config = dict(
    hidden_act='swiglu',
    norm_place='pre',
    attn_scale=0.177,
    batch_tokens=8192,
    max_steps=14942,
    dataset='wikipedia_en',
)
Each number is 128 + 32 x the weight over its row's rms, rounded and kept within 0 to 255. Layers, rows and columns count from 0. The size above them is the row's rms in percent of the matrix's.

# layer 5 attention output (transposed), 288x192, rms 0.142, rows 20-31, columns 0-191
size [104 106 108 109  99 110 118 106 107 106 112 116]
[[135 170  94 115 116 161 123 108 112 127 142 167 189 146 134  63 124 211 101 115 104 226 152 139 120 110 145  89  86 194 127 116 109 143  24 101 132 128  72  78 137 154 146 100 156  96 131 154  71 112 129  79 134 128 110 154 122 138 104 114 111  86  89 138 145 165 138  63 170 125 122  90  89 122 110 186 170 150 148 135  95 114 157 147 107 192 122 141 211 135 128 142 140  73 170  96 117 117 162  76  92  83 112 114 164 133 157 149 123 142 117  81 150 100 158 107 151 101 192 130 115 118  84 144 163 180 127  99 135 131 156 131  84 110  80 147 133 213 133 157 176 131 160 137  72 193 100 125 131 111 131 162 156 157 130 154  74 149 101 174 125 119 115 190 122  88 130 116 130 114 162 116 156 121 111 108 136 112 133 131  97 117 136 166 107 132 195 116 146 105 169 146]
 [178 168 170 120  76 115 128 152 119 122 125 126 142 177 132 129 145  62 107 107 195 143 114  96 108 114  92 189 147 107 129  90 132 114 138  86 148 112 174  80 136 160 154 131 127 174 184 101  34  67 178 123 155 118 187 175 173 106  73 100 142 138 189 132 150 148 109 118 131 115 155 106 128  50 139 181 149 175 104 142 114 155 203 116 154 113 102 120  90 156  75 137 146 125 165 179 112 122 137 151 113  79 143 182 122 123 161  74  93 233 129 162 101  99 109 145 140 126 193 105 109 137 149  95 139 127  99  94 122 144 140  89 140 150 131 129 118 128 173 124 179 139  84  77 157 159 155  93  70 167  92 132 118 188 144 151 135 150 128  81 111 119 120  97 101 151 145 169 111 158 102  92 151  99 100 133  82 129 124 133 125 124 123  93 143  77 133 123 153 130 169  79]
 [169 112 133 115 165 179  80  81 176 105 181 148 165 164 131 149  82 127  97 216 173 112 151 186 132 111 145  79 102 101 159 126 120 117 119 126 131 122 142 146 131 108 154 111 118 171 121  79  70 178 112 155 167 181 134 148 147 192 214 205 147  96 136 117 167 132 120 127 106 211 134  97 148 101 108 117 156  94  54 137 156 163 149 121 115 122 129 133 172 107 149 166 146 139 158 136 161 152 151  77 171 148 126 112 130 174 123 137 176  83 137 163 187 138 147 146  90 145  78 138 162 154  87 121 114 109 122 118 188 157  96 103 142  81 109 104 151 120  94 114  99 114 133 173 187 162 123 152 173 177 172 118 143 139 174 140 136 120 129  92 106  75 120 140 139 139 154 118 116 153 155  69 169 152 118 136 176  86  73 150 192 105  98 155 152 122 132 145  93 116 160  82]
 [163 124 146  70 167  97  84 144 137 201 107 143 144 100  98 131 123 148 205 131 138 145 170 107 161  80  85 147 144 128  85 134 175 144 148 135 139 174 123 114 143  95 105 114 109 124 105 146 187 172 118 158 183 136 118 126 136 117 133 138  77 145 136 107  97  35 107  97 173  98 135 154 146 156 120 171 200 117  89  97 125  53 186 152  84 154 157 118 128 115 167 140  97  82 170 142 129 100 112 153 169 162 100 109 170 133 103 181 102 141 110 173 132 209 128 118 103 134 167 123 129 131 177 111 139 137 126 111 167 109  54 143  88 117  92 166 121 158 124 132 127 124 159  93 106 145 137 113 181  60 114  90 161 126 157 186 152 139 121 114 216 152  76 125 165 138 177  97 147  88 135 139 178 131 132 146 142 174  73 150 115  95 109 141 121 148 133 148 153 208 155 118]
 [ 84  86 168 147 157 169 121 179 112 149 127  78 151  93 138 121 159 120 109 134  91 115 144 125  78  95 110 111 121 106 132 160 149 136 135 106 141 190 171 150  66 141 124 124  96 152 109 118  62 140 132 168 126 124 175 192 135 118 130 139 166 128 123 117 130 122 111  72 127 175 133  95 109 140 119 103 168  59  81  87 143  86 133 167 118 133 112 172 111 162 205 216 111 127 132 146 149 124 126 165 119 157 115  71 113 155  49 125 116 140 112 149  89  28 136 153 101 113 127 186 106 129 195 182 117  80 118  68 138  87 185 157 177  92 133 115 157 153 153 172 128 148 132 130 141 143 149 157 105  76 115 165 124 129  33 145 119 193 153 192 130 103 125 162 133  78 162 107  89 129  98 171 155 146 182 144 136 127 117 148 156 112 105 115 102 108 100 151 129 137 100 113]
 [138 120 182 124  85 134 130  96  93 108 177 158 146 127 128 104 146 105 127 155  98 140  66 152  89  96  89 146 148 111 112 139 149 133 116 150 156  84 153 114 101 149  64  72 145 100 175 154  91 103  89 169  48 138 128  54 134 163 105 180 119 134 112 177 130 131 101  99 113 174 155 110 157 127 164 120 142 179 137 110 173 105 130 114 133 135 199 152 135 117 118 119 125 200 171 108 157  98  75 145 128 151 138  93 196 139 128 137 142  96 157  78 140  98 138 161 126 180 174 160 138 135  85 144  95 180 162  90 136 104 153 217  89 138 127 170 132 103 162  78 103 161 140 100 112 176  93 122  94 207 122 120  97 100 170 130  80  94 140  85 131  81 148 113 121 182 160 135  46 147 127 114 168 113 137 133 169 129 151 137  84 127  77 156 111 159 120 139 116 132 185 183]
 [123 145 113 107 123 143 144 132 117  74  98 161 139 132  91 102 102 129 104 122 114 143  93 120  81  90 163 168 183 172  99 149 144 169 112  75 152 149 136  87 172 127 149 153  92 136 141 117  74 134  92 156 168 124 156 154 136 133 112 110 139 155 169 173 136 132 176 164  94 146 153 163 211 129 154 136 149 159 139 140 118 150 127 173  64 172 143 125 146 129 125 126 161  72 139 114 142 214 129 137 116  23  83 119  76 205 159 137 117  74  71 145 171 118 166 125 118 166 130 131 127 118 137 113 187 103 137 153 120 133 159 102 176 137 141  88 105 118 120 116 162 152 123 114  93 137 168 156  99 147  92 195 137 208  71 138 143 100  98 124 112 137 102 153 143 102 111 151 133 118 154  98 126 126 189  89  92 122 152 146 102  77 115 120 226  83 115 137 170  65 184 162]
 [122 111 132 116 149  71 178 124 174 132 121 124 119 161 103 171  98 105 181 111 120 162 105 191 155 143 145 185  80 169 100 118  92  97 135  94 139 134  75 175 130 180  84 141 151 124  82 120 183 146 139  91 136 169 126 141 182 101  81 180  97 141 147 184  92 140  95 149 146 160 102 120 114 103  81 105  98 122 103 144 150 164 150 120 146 157 118 143  88 150 141 168 148 174 138 133 154  93 124 142 148 147 116 169  99 107  46 101 115 124 184 104  73 182 140 126 142 113 110  98 115 128 115 138 165  91 155 121 133 156 174 136 112  75 111 234 134  95 151 139 106 141 193 140 163 179  83 169 182 143 174 108 163 138 162  85 145 121 110 164 151 115 100 108 156  63  45 135 154  49 133 151 130  64 106 158 121 112 136 165 159 109 105 123 130 144 160 146 121  85 141 150]
 [105 120 174 124 123 186 156 165  66 102 169 173 124 127 130 170 101 123 153 148 141 171 187 158  91 190  72 137 133 173 201 112 143 128 112 102 129 124 161 172 144 138 152 130 106 154 116 106 165  64  91  91  80 135 137  88 167 132 108 172 138 142 137 126 167 161 138 115 193 133 113  72 101 124  95 183 110 105 183 152  79 109  76 146 112 145 113 144 143 140 114 142 125 141 150 107  80 130 106 130 146  95 134 170 102  45 103  81 178 179  70 101  78 155 163 108 129  99 169 136 138 164 151 191 125 136 118 123 122 141 215 180  68 145 113 155 157 130 114 118 111 141 141 151 132 102  74 157  54 128 112 126 109 159 101 110 128 107 111 181 143  85 126 111 161 154 138 160 127 183 102 111 108 139  83 174 103 112 130  57 136 192 174 127 104 163 104 136 135 116 115 148]
 [ 85 105 144  89 164 102 126  82 153 122 208 131 143 134 158 151  98 126  95 121 157 118 106 135  88 117 198 124 100 145 150 157 111 130 174 148 144 125 135 135 129 131  88 137 134  91 142  82 117 142 137 172  68 109 178 130 185 138 141  79 173 160  88 138 136 131 124 116 116 119 138 153 117 128  34  94 125 120 153 151 155 110 112 168 176 176  63 110 135  77 120 143  99  88  97 156 115 117  80 139 178 117 170 151 115 169 124 153 129 158 121 104  88 128 148 146 133 158 159 178 154 195 121  99 151 145 139 123 158 176 217 155 141 139  39 112 184  71 105 107 128 187 189 134 111 112 111 127 127 113 124 113 149 109 115 175 140 186  96 133 146 191 139 108 172 182 150 114  95 156 163 131  37 132 125 108 131 191 105  62 134 145 170 155 138 113 107 136 107 170 143 104]
 [ 72 112 141  80 116 169 164 126 122 157 125 116 139 146 186 135 126  83 173 123 131  87  48 163  98  93 139 193 139  95 151 130 125 185 158 119 144 131  85 123 173 137 127 102 105 112  85 100 154  97 135 120 158 137 111 135 107 149 159 150  90 187 122 147 106 109  87 142 149 104 114 164 193 141  49 128  98 102 155 102 166 130 106  85 179 121 138 119  95 157  75 109 144 191 105 111 148  61 151 169  66 122 175 118  85 116 114 157  99 106  94 151 154 131 140 177 129 145 186 139 150 142 122 144 115 175 149 129 104  65 147 171  95 130 100 133 137 138  56 150 138  79 182 175 160 104  98 128 108 145 110 159 121  74 154 174 119 146 149 198 163  91 133 107 119 100 211 162 117  98 131 164  52  92 140  96 157 127 102 106 135 167 151 136 164 137 165 156 131  98  75 113]
 [137 195 114 103 153 143 140  98 153 166 210 106 103 109 160  82 194 106  50 128 124 110 100 109  47 148 169  89 126 131 142 197 149 134 118 105 121  87 126 105  97  91 151 143  90 164 149  99  91 124 118 144  93 155 134 148  94 136 130 121  50 142 161 174 156 145 138 121 172 131  86 101 162  86 170 150 133 101 142 152 116 163 126 127 128 124 133 178 129  67 173 127 110 126  90  61  95 158 150 121 105 190 122 141 195  85 182 122  87 135 154 151 154 126 149 117  82 176 165 128 134 138 176 142 186 171  99 177 104 145  89 129 115  86 133  99 143 154 136  42 103 140 143 129 150 111 128 133 162 157 136  92 135 153 122 104 155  91  98  80 123 152 111 141  99  92 130 136 149 113 158 136 184  59 106 166 159 151 137  57 129 163 130 157 126 136 135 129  81 206 113 124]]
# layer 5 attention value, 288x192, rms 0.0899, rows 21-31, columns 0-191
size [ 98  95 101  94 103 103  90 101  92  98 104]
[[182  79 105 149  96 100 130 121 176 153 120 124 162 106 174  92  69 158  71 116 114 189 145 108 165 192 170 138 117 139 134 197  72 125 159  90 125  92 129 158 138 155 105 185 140 125  81  96 155 144 106 201  59 107 149  93  88  81 105 154  49 162 130 103  96 103 134  96  86 131 160 109 145  86 175 131 158  46 141 173  47 159 166 197 102 129 122 134 153 126 142 152 120 131 123  99 134 119 161  97 170 145 142 113 123  94 154 131 154 150 122 137  89 113 149 132 133 112  91 149 153 152  70 157 113 115 150 103 170 166 103 169 114  64  87 164 165 132 120  87 150 139 126 133 124 167 185  96 135 150 116 171 126  68 110 109 127 149 134 163 101 109 132 110 150 119 166 175  88 120 199 110 101  97  84 129 125 150 130  66 101  88 105 111 120 125 162 125 146 130 153 106]
 [148 174 123 103 131  74  92 189 127 123  97 152 157 150 160 160 172 202  68 160 114 124 163  96 159 140  97 122  92 153  58  63 119  88 116 143 126 146  97 118 109 130 137 178 120 129 146 135 184 101 149 125 175 102  90 128 102 159  85 138 142 140  88 116 178  98 120  94 131 159 134 111 117 118 118  93 121 110 135 124 124  74 127  94  74 148  91 122 134 171 186 168 160 150 109 107 150 133 134 169  92  92 135 166 126 104  92 110 142 125  91 173 186 157 191 137 116 209 133 144 125 109 105 102 177  73 144  90 135 124  85 131 171  61 122  96 120  97 164 212 113 122 148 200  90 116 119 130 132 131 134 165 100 181 119 197  93 166 126 169 168 110 157 122  77 124  85 122 152 173 194 124  61 132 107 141 119 124  94 115 135 141 118  75  95 111 117 159 125 101  99  86]
 [165 130 153 115 165 126  85 169 168 149 171 142  72 164 131 127 100 123  91 126 146 135 169 149 138 103 120 137 141 124 128 175 138 143 137 132 162 148 150  96 124  91 128  80 111  72 115 149 173 113  68 123 100 202 103 167 143 162 131 135 123  68  75  93 175 125 160  64 155  77 207 118 145 160 112 156 134  67 130 128 135 193 146 143 189 187 108 132 173 123 101 112 120 166  80 152 116 167  84 118 123 100 134 122 103 146 138 122 147 143 119 174 104  54 128  97 139 145 124 148  89 137 115  56 109  95 108 128  72 133 132 142 111  99 144 115  98 115  85 120 116 172 166  86 169  68  87  96 146 148 133 149 108 164 160  83 136 150 166 168 169 129 143 147  97  59 138 150 144 173 119  39 143 152 106 150 126 147 155 133  88 101 115 132 116 170  96 114 103  43  74 168]
 [134 163  87 169 110 147  95 154 138 180  76 151 157 128  84  93 132  91 118  49 103 123 125 119 121 189  97 174 126 167  95 119 158 124  29 144 140  85 171 119 162  98 110 141 150  67 109 168 190  92 180  98 136  82 111 107 163  35  81 173 111 134 149 119 169 115 111  48 142 152  78 180 128 155 104 172  92 103  59 138 139 144 150 111 128 128 150 153 148 150 111 156 142  97  98 129 110 144  83 177 175 121 170 137 112 110 196  92 132 108 158 130 131 150 147 135 105 114 121  82 104 121 134 125 135 113 139 119 116 104  92  93  74 132 158 135 112  80  95 161  59 101 121 193 165 117 148 150 106 171 126 156 154 119  84  85 152 128 133 118 162 126 106 116 137  86 160 103 150 153 118 138 140  99 133 158 106 194 107 141  97 123  89 149 143 146 100  51 167 146 142 133]
 [ 96  51 120  99 111 110 127 105 108 117 195 106  85  91 147 117 189 150 168 133  61 151 103 130 131 129 108 170 122 125 151 145 123  92 127  74 141 139 105 116 149 139 136 111 163 115 142 127 118 122  95 129 112 128 185  54 102 130  76 183 134 139  88 134 110 146 165  99 102 156  91 148 131 140 117 120 101 129  95 151 147 122 130 141 130 132  89 172  95 164 140 118 188 164 192 177 141 118 111 177  70  93 178 148  90 114  79  89  84 174 187 101 144 153  97 185 120 162 150 169 107 172 104 119  72 172 125  65  48 163 136 184 106  98 168 147  99 119  95  99 122 108 118 137 161 126 122 122  75 123 135 112 137 190 152 144 150 119  59 127 134  97 113 102 125 129 126 131 129 160 193 104 159 102 120 159 147 122 129 160 174 137 130 173 109 188 136 183  66  57  91 101]
 [143 148 181 156 156 141 161  62 175  79  88 122 154 135  79 137 111 141 114 106 128 133  92 151 142 124 112 120 118 125  92  61 158  91  72 115 108 125 147 117  97 124  98 157 153 107  98 145  86 113  87 163 157 133 107 165 135  86 198 115 102 169 190 104 116 131 144 126 146 109 130 148 129  87 170 120 172  94  66 128 148 161 158 112  85 105 130  97  50 127 140  83 133 116 115 105 135 116 144  87 177 167 153 176  93 136  91 155 171 102 162 157  79 160 116 127 130 143  82 138 123 107 136 119  99  53  94  66 208 137 141 142 109  74 116 131  62 170 146 107  65 202 132 179 132 144 120 151 143 112  98 136 192 125 154 165 169 131 105 132 127 152  99 134 127 189 142 150 161 155 106 156  81 143  86  88  83 106 104  87 134  94 114 134 123 156 144 148  50 146 187 105]
 [138 141 190 121 149 124 162 129 151 125 120 137 135 141 120 141 177 133 108 236 133 126 153  78 153 172  94 111 130  92 189 176 145 121 115 126 131 119 129  78 149 128  92 110 122 133 123 140 144 149 140  88 106  77 129 156  95 147 193 135 148 176  98 163 104 160  99 120  89 162  97 122 197 145 138 115 116 179 159 177 130  81 130 169 147 169 144 214  87 166  98 122 120 118 134 122 128 186  60 127 127  97  51 142 147 160 100 188 130  61  79 133 143 111 184 126 117 127 139  62 173 114 170 190  62 128 112 132 138  43 150 158 126 160 130 112 129 131 147  94 126  98 114 164 155  94 138 102 172 133 132 122 153 135  63  84 144 198 124  99  97 159 138 136  91  73 152  80  98 125  91 116  91 129 132 158 166 133 142 105 103 143 116 120 114  63 132 111 134 106 138 115]
 [115 122 146 127  74 153 174 110 169  92  91 165 114 149  60 116 135  79 141 159 112  96 135  62 102 157 168 149 150 106 129  91  97 129 140 159 105 103 112 120  92  92 141 121 126 116 195  68 154  76 138 128 143  74 170 140 157 130 111  91  97 199  82 153 130 123 106 152  97 156 158 154 145 140  86 122  83 186 192 124  95 164 127  78 149 155 159 129 126 159 150 118  62 172 149  91 106 165 160 157 155 100 160 160 126  90 137 118 158 161  93  85 105 128 188 171 110 145 148  90 170 108  74 109 129 149 120 160 133 138  98 196 145 135 139 150  61  89  94 163 184  87 140 138 142 180 125 138 125 120 128  93 157 120 137  94 160 122 134 120 112 156  82 149 100 117  66 165 108 123 105  62 180 106  95  99 152  77  92 131 139 110 179 186  96 125 188  93 175 124 134 109]
 [162  93 152 132  80 160 107  83 118 133 144 188 154 153 146 136 171 192  80 155 120 142  85 120 135 175 138 151 140 114 131 138 191 144 112 101 123 108 122 119  90 116 151 122 194 104 136 115 151  69 152  72  79  72 167 160 194 123 132 143 145  90 161 115  73 118 111 107 103 133 147 124 141 154 140  84 150 148  90 140 188 133  79 147 103  88 119 119 143 102  76 127 186 145 133  25 117 134 138 113 169  78 129 189 128  53 188  81 132 100 106 148 153 184 137 111 111 139 125  85 117 116 100 161 140 165 129 116 130 116 126  62 170  74 179 109 153 133 154 181 160 122 123 108  93 102 101 117  86 124 183  70 181 139 159 123 134  52 102 128 158  92 118 100 137 119 139  65 128 132 113 141 132 149 124 144  81 139 168 164 112 115 100 193  76 142 140 120 162 119 131 118]
 [106 121 113 199 168  97 136 125 170 147 118 113 181 165 121  78 174 129 138  66 128 129 159 173 164 231 102 164 124 133 164 113 104 171 165  95 146 122 155  79 130 100 150 133 120 141 113 131 123  72 150  85 143 143 114 167 167 135 101 122 135  84 115 156 128 101  89 192 135 154 121 124 115 149 171 140  68 171 113 152 202 146  77 124 141 133 135 133 178  94  85  86 180 153 176  83 165  57 148 128 150 109  98 135  63 124  83 119  78  93 143 107 145 167 124  83 132 205 107 157 132 149  56 142 126 153 135 155 109 135 136 140 125 148 138 112 158  70 134 102 157  80  92 156  90 171  90 125 119 150 174 143 144 135 167  92 101 139 141  86 117 133 106  53 173 143 108 110  92 101 100 126 180 114 132 158 131 112 166 135 164 112 132 148  86 144 118  91  64 148 124 169]
 [ 83 141  54 123 136  80  94 119 105 148 131 167 155 154 177 139 134 202  98 123 153 165  71 112  85 150 111  99 186 142 129 137 104 112 120 101 141 143  58 159  74 172  78 138 139 133 151 147 137  92  76  91 167 103 152 164  94 147 153 181  96  81 162  90  99  61 124 147 152 131 125 146 150 167 154 176 124 148 161 124  82 111 146 165 125 162 129 117 100 150 137 163 140 182 145 136  97 165 117 129 123  87 123 205 122 126 126 108 141 146 117  94 127 159 106 125  82 188 122 132 139  77 188  85  85 168 138 168 131 135 145 127 110  99 116 152 145 154  85 181 153 199 110 124  76 132  91 136 103 175  94 142 110 122 160 116 142 167  44 116 157  91 135 126  99  61 107 175 183 130 103 139 156 145  59 133  96 114  65 159  98 175 118 148 128 137 130 146  83 135 128  99]]
# layer 5 attention query, 288x192, rms 0.072, rows 32-38, columns 0-191
size [104 110 108 109 114 112 111]
[[183 127 104 152 170 169  42 115 131 167 102 173 164 146 131 102 145 150 138 123 115 147 139 126  59 175 143  69 127 149 118  99 151 158 118 162  65  71 118 166 148 180  58 110 166 180 145  98 101 129  94 159  71 131 120 179 168  99 149 134  68  97 117 118 140 137 140 124 115 108 132 169 160 141 127 162 123 150 132 147  93 145 121 167 106 183 103 137 142 170 128 194 102 151  98 134  60 167 148 156 135 117 118 157 140 117 122 120 158 104 169 200 131  75  99 168 121 121 144 119 126  97 133 140 124  98 142 156 128 141  47 102 207  91 112 122 155 171 157 142 144 129 168 137  82  91  78  97 168 148 191  82 166 103 129 119 142 103 118 133  90 160 122 119  74 102  67  99 148 170 109 110  77 170 134 141 105 142 146  90 151 131 143  55  75 113 135  98 168 144 147 145]
 [189 134 107 129 154 154 103 118 114  83  92 104 112 160  86 195 124 169 141  92  89 131 142  83 128 106  83 127 123 109 187  95  48 164 104 193 119 139 169 109 128 167 115  87 128 134 106  97 122 109 142  93 129 149 108  59 118 111 168  87 104 130  77 168  70 154 127 180 162 137 160 131 130 137 123 141  80 117 106 117 140 158 120 139 136 121 132 158 130  66 204 146  94 131 126  89 156 132 175 101 107 121  92 132 143 127 144 170 164 117 150  88 164 122 137 134 158  89  87  88 122 166 103 119  72 113 192 155 113 112 120 196  78 142 138 135 135  91 142 127 183  69 133 141 166 186 126 183 187 116 145 109 119 155 121 108 121 123 105 131  88 152 130 104 158 112  88  82  99 166 107 139 110 107  89 160 129 147 154 164 136 187 189  69 109 116  95 133  97  86  55 207]
 [112 142 206 115 137 171 142 123  82 120 111 135 142 139  92 132 125 149 107 114 127 108 135 158  99 117 125 137 151  89 124 100 151 195  71 142  99 173 121 162 147 142 100 118 197 106 108 119 138 104 164 104 127 109 188 129 198 132 130 198 147 146  84 171  94 149 124 125 139 225  91 130 112 101 100 100 105 150 112 115 139 104 182 136  65 110 104 117 141 159  28 223 224 130 138 163 144 175 182 112 144 154  99 174 140 169 127 147 142 127 171 138 132 123 164 166 164 178 124 114 126 161 132 133 126  90 137 151 123 134 125 125 135  99 174 139 167  65 159 131 129 106 168 123 138 101  92 112 107  71 170 165 148 109 132 153  84 139 191 126 165 173 109  77 114 121  82 140 125 143 149 115 109 112  86 113 173 107 117 121 176 177  89 165 120 166  71 106 134 123 129  99]
 [ 88 117 142 129 114 104 160 112 181 172 111  92 177 135 107 145 144 154 114 147 157 139 137 132 116 169 127 136  99 104 168 162 128  88 132 108 189 110 130 150 163  53 120 160  81 191 123 116 109 119 148 137 121 135 117 179 158 139 145 129 162 128 101 127 113 197 161 120 141 175 110 131 145 129 136 114  90 138 187 128  86  97 104 201 149 153  94 122 156 107  85 176 171 131 134 112  71 138 211 164 125 128 162 152 134 129 165 146 101 102 171 125  96 157 168 181 110 175 104 144 174 138 130  82 121 157 121 167  74 160 158 191 123 164  71 153 103 167 151 146 154  88 119  95 137 171 145  96 137 196 114  88 118 109  97 136 126 135 110 132 127  57 191 121 110  95 128 153  59 138 107 118 116  84  87  61  99  43 112 133 113 172 161  78 148 133 120 132 167 117 115  51]
 [ 54  89 190  72  57 105 171  83 121 209 135  94 123 132  83 166 211 136 129 179 106 182 232 155 103 112 183 160 163 160 140 138 129 109 124 156 107 110  82 132  72 122 110 135 158  99 153 115 130 121  57 131  70 135  89  91 101 164 119 123 131 111 135 149  98 109 163  89 129 129  85 161 132 112 113 141 163 168 127 123 162 128  90 134 111  93  75 119 184 161 149 158 112 166 131 168 114 154 140 103 135 157 123 148 125 119 119 141 131 163 100 129 129 147 109 121 176 140 170  98 160 153 174 120 182  89  93 171 100 114 154 164 122 143 130 120 100 128 118 161  76 125 133  52  83 111 132 125 166 128 142  66 106 154 171  80 125 171 109 128 143 103 140 146 110  91 104 122 163 145 157 174 166  89 185 154 151 112 158 154 114 123 141 131 116 154 113 123  99 154 135 213]
 [ 96 122 141 180 181  92  95  97 130 184 135 196 154 128 168 167 142 137  86 120 149  41 123 203 114  94 109 113 131 115 104 134  83 113 139 136 116 125 102 112 149 144 165 155 119 106  90 104 167 145 139  56 158 138 147 174  90 163 133 129 106 126 117  74  87 132  86 180 163 117  76 102 173 115 129 134 138 128 155  43 128 114 172 188  82 171 127 179  95 143  73  85 121 129  94  77  95 138 113 143 181 164 110 138 155 161 123 164  98 131 156 103 120 129  72 136 156 140 172  85 118 122 165 137 174  70 148 115 163 128 125 134 157  69  88 116 120 151 144 104 184 129 153  66 174 112 110 121  68  99 140 150  88 116 167 126 142 175 146  99 126 189 121 141 123  92  78 129  98 155 147 114 123  91 196  94  85 161 157 129 125 122 154 191 137  80 153 126 105 127 124 119]
 [123 115 208 145 190 136  98 109 107 140 126 117 170 140 210 128  80 116 100  90 162 151 151 126 161 157 163 137 181 117 113  92 157 135 121 160 102 162 189 100 135 140 172  88 162 167  95 136 122 140 159 101 131 193 150 164 151 161 151 125  98 179 183 180 102 124 119 136 101 145 183  52 143 157  95  74 134  93 123 140 168 140 133  92 176 106  66 118 133 112 149 135 112 135 109 152 126  93 100 160 132 103 121 102 137 162 172 196 140 129 113 100 156 118 101 155 145 105 121  88 114 111 145 111  57 147  95 136 119 154 135 112 122 127 154 152 148 133  98 116  34  61 132 101  87  61 143 140 115 154 111 121 152 125  97  81 144 146  82 139 160 135 169 149 111 113  93  89 133 148 167 140 162 159 127  50 121 170 126 200  72 125 129  83 134  72 114  85 145 156 107  75]]
# layer 5 attention key, 288x192, rms 0.0714, rows 32-37, columns 0-191
size [105 121 105 110 113 112]
[[149 112 143 102 162 111 130 114 187 126  98 128 116 128 181 120 136 151 124 104 190 103 159  80 130 130 140  87 110 149 144 165  69 139 138 129 115 131 147 160 165 134 131  98 170 123  91  85 133 170 143 199 115  86 136 169 151  69 121  97 146 118 182  95  79 145 111  90 151 117 145 165 102  98 100 157 158  79 149 194  97 140 168 111 147 133  52 155 210 150 115 157 128  47 164 161 109 176 118  96 157 183 134 137 121 141 119  84 141 135 101 175 107 104  66 103 144 151 210  85 115 153 119 103 156 136 107  92 123 169  61 123 113 139 105 132 181 139 175  84  79 156 175 142 151 115 112  85 173 103 121  84 146 137 107 134  95 141 107  79 177 132 146 147  92 105 136 114 128 174 126 106 127 119  75 141 138 144 159  84 174 151 174  76 114 113 125  62 111 170 104 172]
 [162 134  84 128  52 157 171  53 173  93 138 102 139 128  74 132 156 112 112 100 154 103 132  96 140 166  90 206 110  49 147 122  79 114 113 179  87 128 186 177 141  73 154  69  93 116  91  78 164 107  76 146 119 146 110  99  92 180 159 193 168 145 166 118 144 159 140 134 124 150  50 129  79 133 155 111 139 124 122 189 159 143 114 129 182 134  97 139 127 176 133 108 110 119 112  79 166 149 123 172 190 150  79 105 155  71 105 112 155 133 131 149 100  69 105 164 116 114  96 123 136 111  80 197 113 115 152 155 116 148 129 183 132 104 104 132  97 121 154 139 101  78  78 148 103  88 155 164 133 145 116 117 149 143 155 122 161 102  90 154 153 131 156 156 160  82 154  91 101 135 130 134 134 132 115 194 116 105  99  97  95 141 120  91 118  80  77 132 148 159 115 118]
 [132  91 137 134 162 141 113 100  95 127 172 130  89 123 140 191  69 149 145 133 128 179  75 149  93 122 167 145 163 128 160 160 109 204 140 188  62 126 117 214  74 114  97 125 174 105  75 152 118 133  96 160 141 142 133 181 158 154 105 169 147 201 138 122 105 182 122 156 168 177  96 167 105 166 119  69 139 129 133 175 156 118 112 145  86 135 143 159 134 139  92 193 132 125 155 169 152 149 183 144 135 109 205  73  74 145 130  64 144 139 118 102 100 147 155 114  85 125 106 137 103 187  81 153 187 126 189  71 157 111 126  99 136 135  78 141  71  83 131 187 117 138 117 148 146 143 125 126 164 148 132 145 118 148 132 125 143 182  81 153 151 131 127  73 137 132 101 119  73 112 159 126 199 148 135 119 139 108  74  94 170 160 123 114 137 131 117 126 141 126 109 130]
 [ 73 111 194  91 126 176 161 153 135 112 142 104 109 138 110 149 218 138 103 114 136 147  46  96 148 159 182 104  97 116 122 128 169 100 159  86 139 136 144 126 101  91 145 134  55 165 117  97 118 129 153  84 106 115 106 101 121 106  98 112  84 113 116 139 127 125 125 105 123  97 131  76 110 140 118  67  92 150 142 151  95 146 109  93  87 112  82  78 142 106 144 117 116 178  73  55 117 136 211 170 124 143 197 139  75  93 156  95 102 123 102 158  86  91 171  93 173  83  94 194 140 138 127 160  97 111  88 150  25 134 158 103  99 163 125 144 103  94 161 103 176 154 135 128 165 124  85 159 134 121 100 154 151 124 113 149 152  70  93  90 146 130 171 100 112 156 113 109 134 168  83 178 137  94  59 126 107 129 166 122 137 144 132 116 156 112 120 134  93 118 110  89]
 [145 181 146  78 110 119 169 177 143 158 134 118 128 109  99 211 118 143  56 130  77 148 193 134 121 121  91 122 100 139 135  95 165 124 174 134  96 128 116  97 106 130 127 155 147  97 148 120 125 158 175 131 131 149 110  66 156 131  95 122  71 132 148 134 116 127 121 133 197  86 132 134 125 139 114 159 114 182  38 157 164 179  84 136 113 140 110 105 150 123  78 188 130 146 126 173 157 104 122  69 155 185 176 147 173 127 167 131  90 127 142 148 123 137 105 132 155 150 181 106 147 105 112 142 160 124 147 115 156  97 105  92 127 181 157 164  67 154 111 135 109  82 128 108  66 177  75 145 108 167 195  51 145 108  87 147 129 148 136 127 123  85 144 143 144 128  98 120 128  94 106 164 119 103 154 151 178 184 131  40  87 187 160 151 105 169 105 113  83 108 157 166]
 [162 130 123 157 126 135  74 114  88 126 116 103  97  94 102 125 122  93 162 108  65 163 164 132  76 109 215 106 123 180 124  75 133 101 128 103  81  83  82 132 118  76 114 107 148  70  98 145 115 118 124 154 167 132 105 136 149 155 111 163 180 176 127  98 134 121 129  94  96 110 128 111 180 132 127 127 149 139 133 144 129 169 159 130 174  97 106 112 174  83 117  86 133 108 105 172  99 132 148 156 220 172 128 160 105 129 161  69 112  96 106 133 124 172 127 105  92 147 133 117 153  86 125  85 177  67 130 170 155 182 137 121 116 120  94 123 146 193 127 140 202 140 129  96 130 148  94 132  87 121 113 138 112 142 172 139 193 181 168 122 115 179  33 129 134  98 155 111  91  57 143 122 104 145 110 158 150 124 132 221  89  88 167  91 117 126 160 150  99 126  83 104]]